Part of a small language model's weights.
Size: 14 layers, width 384, 3 heads of 128 (1 for keys and values), MLP 1024 SwiGLU, vocabulary 5634, 24.6M parameters.
Training: a variant of Adam for these matrices, 386M tokens, 5893 steps.
Each number is 128 + 32 x the weight over the matrix's rms, rounded and kept within 0 to 255. Layers, rows and columns count from 0.

# layer 9 attention output, 384x384, rms 0.0319, rows 159-191, columns 192-287
[[140 126 131  92  95 136  78  99 126 178 118 188 128 110  94 142 142 149 168 136 123 141 184 180 117 120 154 131 151 147  70 136 149  67  88 103 114 135 152  85 141  96  79 128 100 140 143  96 131 183 147 106 108 116  95 196 139 167 159  98 133 112 120  88 166 130  85 132 162 127 142 134 123  92 169 140 124 184  63  76 142 177 150 130 185 157 165 173 113  79 143 100 166  76  83 135]
 [130  90  62 163 157 107 150  92  43 147  93 113 116 111  59 130 104 188  97 153 168 179 111  98  96 111 139 129 150 107 142 169 100 125  96 156 117  56 159 156  85 158 167 119 141 160 101 112 155 178 131 181  99  83 123 127 151  89  95 148  87 153 120 180  99 153 131 143 109 135 107 136 139  98 142 139  71 172 138 132 119 188  84 188 158 166 127 181 116  87 100 182  66 168 163  97]
 [210 121 158 147 160 130 131  93 131 186 129  91 179  97 138 152 155 107 139 131 151 159  84 121 119 142  97 148 167 135  54 190 147 116 106 148 109 127  87 171 125 108 119 153 126 154 120 184 122 120 145  92 131 115 210 108 164 180 120 118 107 124 168 114 154 126 116  76 113 136 120 129 103 116  89 140 101 147 126 124 138 169 101  88 167 146 173 109 126 162  78 138  81 147 127  86]
 [133 132 160 150 160  57 140 141 129 130 129  95 145 106 114 136  97  98 155 142 129 106  74 152  95 115 112 157  78  98 165 104 120 139 136 111 122 165 111  92 156  96 117 143 110 164 160  97  77  98 113 129 153 179  86 105 142 153 136 120 120 167 150 115 113 122 145  75 182 173  52 167 107  44 148 127 124  94 158 127 111 158 116 139  65 112 109 127 106 166 170 132 140 173 114 144]
 [126 120 132 113 171 137 125 133 145  73 182 131  98 122 173 146 141  89  86  96  85 121 115 153 118 122 118 104 121 134  67 138 147 150 129 196 140 159 144 142  76 119 104 130 166  95 131 175 114 128 144 124 121 138 104 163 185 177 156 146 139 156 129 135 172 140 126  89 194  87  99 146 124 104 130 139  95 108 173 151 104 136 140 180 125 155 140 129  62 102 134 123 132 163 183 109]
 [104 167 146 131  90 114 111 106 133 176  79  96 100 147 103 127 128 150 133  68 136 110 125 135 158 139 127 100 110 132 185  87 153 139 157 152 116 136 170  98 166 110 133 124 130 176 173 149 147 141 111 171 133 172 100 156 140 146 131 117 139 110 124 149 127 128 125  79 191 131  99 142 138 124 141 154 197  98 152 142  71  86  68 153  81 155 128 120 112 117 157 140 123 106 135 120]
 [124 130 140 103 152 132  83 116 129 134 156 132 124  81 160  90 115 103 138 112 164 150 119 128 122 118  81 162 158 108  98 156 202 185 163 160  64 138 106 172  77 178 178 124 150 119  68 137 120 143 123  95 124 133 107 123 151  77 145 131 137 114 142 118 102 135 175 144 115 173  82 131 114  70 133 119  74 170 139 105 171 129 108  80 166  90  73 101 107 124  92 122  86 146 190 152]
 [117 127 134 145 138 165 149 118 111 123 142 160 170 144  89 156  90 145 168 166 136 153 143 159 133 122 143 182 218 120 142 104  73 152 141 242 139  70 154 147 140  93  94 174 113 166 131 154 184 190  91 138 136 167 176 131 112 122  76 120  99 148  94 158  71 152 208 147  75 133 100 136 109 165 175 163 105 138 169 177 176 166 115  56  66  74 132  64  99 150 146  85  77 145 130 166]
 [114 173 162 131 166 113 160 175  68 180 139 152 164 148 124 156 126  75  88 163  86 117 135 100 164 154 144 132 167 169 208 124  88 100 133 143  95 143 211  96 117 207  93 104  91 104  69 126 150 176 149 153  90 155 174 167 157 121 161 165 151 138 120 124 161 116 110  73  82 117 212 115 168 208  95 185 107 187 103 110 117  88  85 136 133 131 115 122 127 110 124 164 117  96  35 145]
 [136 176  79 139 135 112 184 136 117 102 152 142 144 125 174  93 126 109 152 104 121 128 137 128 102  82 160 119 136 137 130 157  92 165 149 149 135 143 149 135 112 155 140 165 139  87 150 110  87  86 127 107  90 134  93 127 111 107 157 177 117 105 111 105 106 144  87 115 127 148  92 156 151 122 114 105  98 146 160 144 180 122 101 129 170 144 166 136 123 143  75 108 139 176 152 137]
 [166  95 110 148 164 175  97 150 125 112  58 148  83 143  98 169  99 164 175 105 111 154 169 127 124 147 123 141 119 114 115 181 132 142 108 185 131 125  93 159  79 162 110 151 123 162 149  90 153 147 111 117 169 134 188 124 126 124  90 105 138 160 103 113  84 103 171 130 134 107 166 138 128 113 124 194 145 142 135 149 157 176 122 108 118  91  77 153 157 115 165  85 175 133 189 202]
 [195 130 116 192 190  89 168 156 143 126 135 168 162 105 102 131  94  98 113 107 151  87 140 136 150  98 160 136 154 150 157  77 118 126 157 139 122 100 113  94 105 137 126  95 144 107 136 157  91  56 164 171 162 125 178 134 161  62 151 130 108 113 208  89  99 143 102 111 135 153  78 168 101 169 126 145 104 135 165  98 127 139  90 100  47 121 111 123 159 115  73 154 163 115 110 129]
 [121 116 105 109 150 104 135 146  45 167  65  93  86 161 125 180 162  96 130 127 172 156 129 112 190 128 114 124 134 119 164  94 141 139 115 116 162 157 100  60 145 109 115 162 130 107 139 147 146 162  83 108 100 149 206 179  99 152 138 166 186  82 110 105 156 118 160 168  66 132 181  90 100 134 134 160 169 120 104 122 137 129 162  99 140 110 120  88 104 121 132 135  74 147 184 129]
 [112 112 156 104 128 116 120 114 150 131 146 128 121 128 193  93 110 170 135 143 112 161 205 163 156 120 176 120  87 131 167 102 121 132 136  79 124 109 134 162  47 172 132 146  59  86 174 140 171 103 165  79 115  32 175 140 103 135 100  86 150 126 147 143  78 157 122 114 107 137 127 175  97 146 106  89 131 110 162 112 107 134 180  96 145 171  89 155 111  57  61 100 110 127 130 109]
 [153 110  80  91 142 137 118  94 183  72 123 131 201 136  98  85 133  92 173 144 118 142 127 122 124 122 122 179  85 134  92 137 131 104  94  71 153 148 177 123 174  95 116 140 163 180 133  89 108 161 105 103 109 165 136 131 139 153 168 117 109 163 115 137  84 108  83  85 157 142  98  98 148 103  83 101 138  98  88 107 133  80 122 203 135 105 144  70 156 152 188  93 157 157  82  95]
 [139 158  98 133 122 125 158  97  85 130 103  96 141 110 139  93 121 130  94 102 127 105 160 151  98 175 102 159 133 156 172  91 131 112 127  93 129 116 167  79 131  91 135 157 142 150 139 105 122 162 149 102 118 114 130 124 135  92 142 115 171 119 181 134  86 129 113  83 127  92  87 121 152 121 113 182 128 136 120 171 102 102 116 183  67 188 120  83 127 153 135 149 136 179 124  84]
 [116 132  55  58  93 139 120 147 132  89 131 146  72 138 137 145  86 235 126  76 146  82 153 143 218 143 162 140 137 199  71 142 109  90 158 112 141  81 170 131 143 143 129 140 145 155 153 106 145 103 138 102 127 164 150 164 166 106 141 113 139 103 116 102  90  81 118 172  80 179 132 127 153 107  69 161 127 134  91  55 117 143 176 172 162 133 156 142 128 144 114  68 112 158 133 141]
 [138 137 142 185 151 108  94 116 143 108 122 200 177 112 161 140 127 135 140 146 128 149  63  98  93  93  55 130 144 187  96 183 151 145 145 139  95 145 119  66  77  92 172 191 116  91 112  83  64 171 198 110 112 138 152 107  90 138 248 193 127 147  79 147 198 126  84 120 156 134 133 111 141 152 135 143  80 101  89 171 143 129  91 129 124 149 156  90 139 123  82 191 140 117 107  93]
 [ 99 170 162 178  89 123 106 188 182 105 145 134 142 158 112 214 196 110  58  82 117 147 169  85  35 106  99 184 123 137 138  94 131  96 134 106  74 161 125 111  45 120 178 139 122 113 162 177 147 160 142 172 103  95 160 118 133 136  89 133 188 178 153 130 115 129 179 110  90 116 132 121 124 165 106 117 161 115  95 105 107 126 120 101  85 110 159 138 107 142 153 179 118  82  96 120]
 [104  92  91 125 117 160  85 144 111 110 151 199 127 181 137 165 166 126 176 133  56 123  92  93 122 148 100 176 149  97 130 173 185 117 121 112 149 100 185 107 107 186 113  97 150 108  92 141 100 142 158  85 106 127 115 148 138 146 128 169  95 127  83 106 128 144 149 119 155 119  81 116 150 136 148 177 143 117  97 140 178 109 131 100  89 105 173 140 118 111 145 142 150 135 119 116]
 [133 100 147 108 127  93  93 150 178 126 117 104 139 161 105 101 153 116 153 165 116  67 145 107 120 136 145 107 122 148 135 114 147 123 163 117  70  91 114 138 123 137 140 144 144 115 154 103 124 174 127 133 110 147 153 151 167 105 126 129 163 137 113 151 109 152 138  92 110 164 131  87 187 132 110 135 104 175 169  94 150 123 126  99 144 106  59 153 172  75 113 129 156 142 148  89]
 [100 101 144 159 170  92 179 111 150 133 130 112 126 137 100 111 166  98 125 178 143 133  81 125  93 115 163 154  99 117 131 148 161 129 128 100 111 110 107 100 112 157 114 139 121  78  92 115 150 145 179 126 114 149 143 116 128 129 126 105 149 110 161 127 172 112 125  90  49 132 126  98 147 144 166 123 159 100 144 139 135 145 113  99 117  86 124 129 143 145  22 150 130 110  97 179]
 [ 72 178 123 149 172 129 146 124 129 178 130 109 127 160  89 133 166  90 163 121 160 120 167 151  89 153 127 169 163  99 160 172 103  90  94  99 120 124  86 118 161 154  94 152 127 149 119 140 131 118 124 127  52 158 119 125 117 119 156 176 131  83  99 137 108 129  76  79 121  73 140 131 122 109 141 123 144 100 125 172 124 111  81 165 152 127 155 104 137 177 137 187  96 102 166  98]
 [126 158 107 173 165 158 158 182  92 104 143 115 112 175  59 104 167 111 144 143 126 117 107  98 128 116 160  78 129  87 130 152  82 105 108 140 135 135 124 142  95 159 163 100 138 133 127 133 160  74 125 170 108  70 156 128 193 141  38 116 142 150  96 127 100 132 118 106 104 130 154 160 133 122 135 156  94 118  91 162 111 145  95 173 134 140 126 119 100 142 139 126 121  90 122 121]
 [165 115 133 180 122 152 105 141 175 160 123 139 113 157 149  63 169 131 115 151 167 151 100 146 107 113 101 139 144 131 148 131  60 169 133 157  89 114 134 146 167 101 134 129 104 156 130 143 159  94 107 105 166  83 161 154 116 113  76 128 134 173 118 153 125 152 143 111 181 131 123 122 135 169 151 142 123  90 134 144 167 161 159 136  90 149 153 146  99 142 113 126 127 167 176 110]
 [ 89 151 135  80 203  81 202  73  88 140 138 157 147 114  85 141 202 153 150 182  95  63 141 111 126  97  83 111  73 105 108 173  60 135  21 122 140 138 107 124  99 108 167 131 100  61 113  69 113 187 167 100 153 145 112 104 126 145 150 163 110 118 151 119 125 153 143  89  92 143 129  93 129  92 187 134 147 153 141 120 118  83 103 161  96 193 138  76 143 150 143 107 101 200  61  49]
 [182 113 130 121 140 113 102 123 162  92 242 136 150 142 135 182 129 127  81 127 122 138 127 185 185 152 181 169 134 162 116 152 124  95 108 101 116  95 135 154  97  50 104 141 117  89 168 102 120 169 205 141 132 125 134 120 121 110 174 172 157  76 126 130 116 143 118 138 137 158 117 104 156 187 136 133 135 146 144  97 155 132 158 166 119 119 121 183 136 121 112 127 161 127 103 184]
 [149 129 129 151 144 161 137 161 119  96 104 137 162 127  92  82 102 152 105 174 135  95 112 154 167 192 134 187 167 178 128  90 168 174 104 113 100 133 164 185 151 126 111 146  99 136 149 153 125 124 120 138 144 117 169 180  88  73 157  85 123 101 120  51  91 147 139 121 109 103 180  77 163  79 143 139 108 104 143 115 106 164 123 118 132 109 115  83 152 120 117 139 163 105 145 167]
 [150 143  71 122 116 130 103 132  98 129 141 156  93  96 163 117 151 135 155 140 140 236  92  47 144  99 144 155  95 120  70 146 149 151 170 179 141 141 176 105  67 115 171 127 160 163  66  82 140 162 117 184 132  94 162  95 212 113 167 150  74 218 156 106 142 105  94 101 161  98  74  94 145 112 115 154 105  75 166 158  71  75  95 171 147 174 182 140 200 114 112 115 130 127  73  72]
 [124 145 110 170 182  93 167 115 146 114 150 223 142 182 158 141 137 115 129 151 106 107  76  70 162 123 134 160 102 149 127 113 145 143 136 141 110 142  80 100 125  99  92 137 105 158 116 107 119 151 145 141 149  94 174  83  86 144 165 157 136  79 125 145 159 107 108  96 107 113 161 101 152 132 139 106 151 101 119 110 157 113 117 172 142 132 204 124  92 134 161 133 103  94  95  81]
 [144 113  95 140 100 144 120  49 191 169 181 150 133 128 147  70 156  96 153 105 126 123 157 179  91  96 148 110 172 139 174  95 159 108 170  82 145  91 166  99 176 117 128  94 119  68 119 172 134 139 165 136 101  97 145 102 134  51 138 115 154 143 115 155 131  96 150 165  89  53 157  96 107 126 122 167 185 110 142 147  87 146 131 102 155 130 146 131  73 157 115 143  73 124 161 176]
 [ 65 109 203 155 124 129 161 108 132 142 151 125  69 166 126 119 179 125 127 115 112 129  93 145  74 112 151 162 105 130  73 141 133  86 124 172  87 150  72 153 142 164  96 134 132 140 103 123 133  90 156 175 139 133 142 169 107 204 177 149 131 137 124 107 184 143 100 149 121  80 149 139 152 163 150 134  83 100 118 138 124  53  54  80 192 124 209 140 172 144 151 120 151  78  58 109]
 [ 84 136 158 168 121  88 127 131 148 153 125 136  96 120 188 125 102 119 188 156 170 160 117 179 185 114 143  67 131 126 144 168 149 169 145 137  92 175 165  98 146 104  96 149 137 144 101 154 140  67 108 103 177  82  99 118 142 124 192 126 120  74 107  91 116 119 116 136 165 122 104 108 113  88 160 128 152  99 123 131 186 113 160 160 118 111 153  63 122 123 128 128 120 138 156 114]]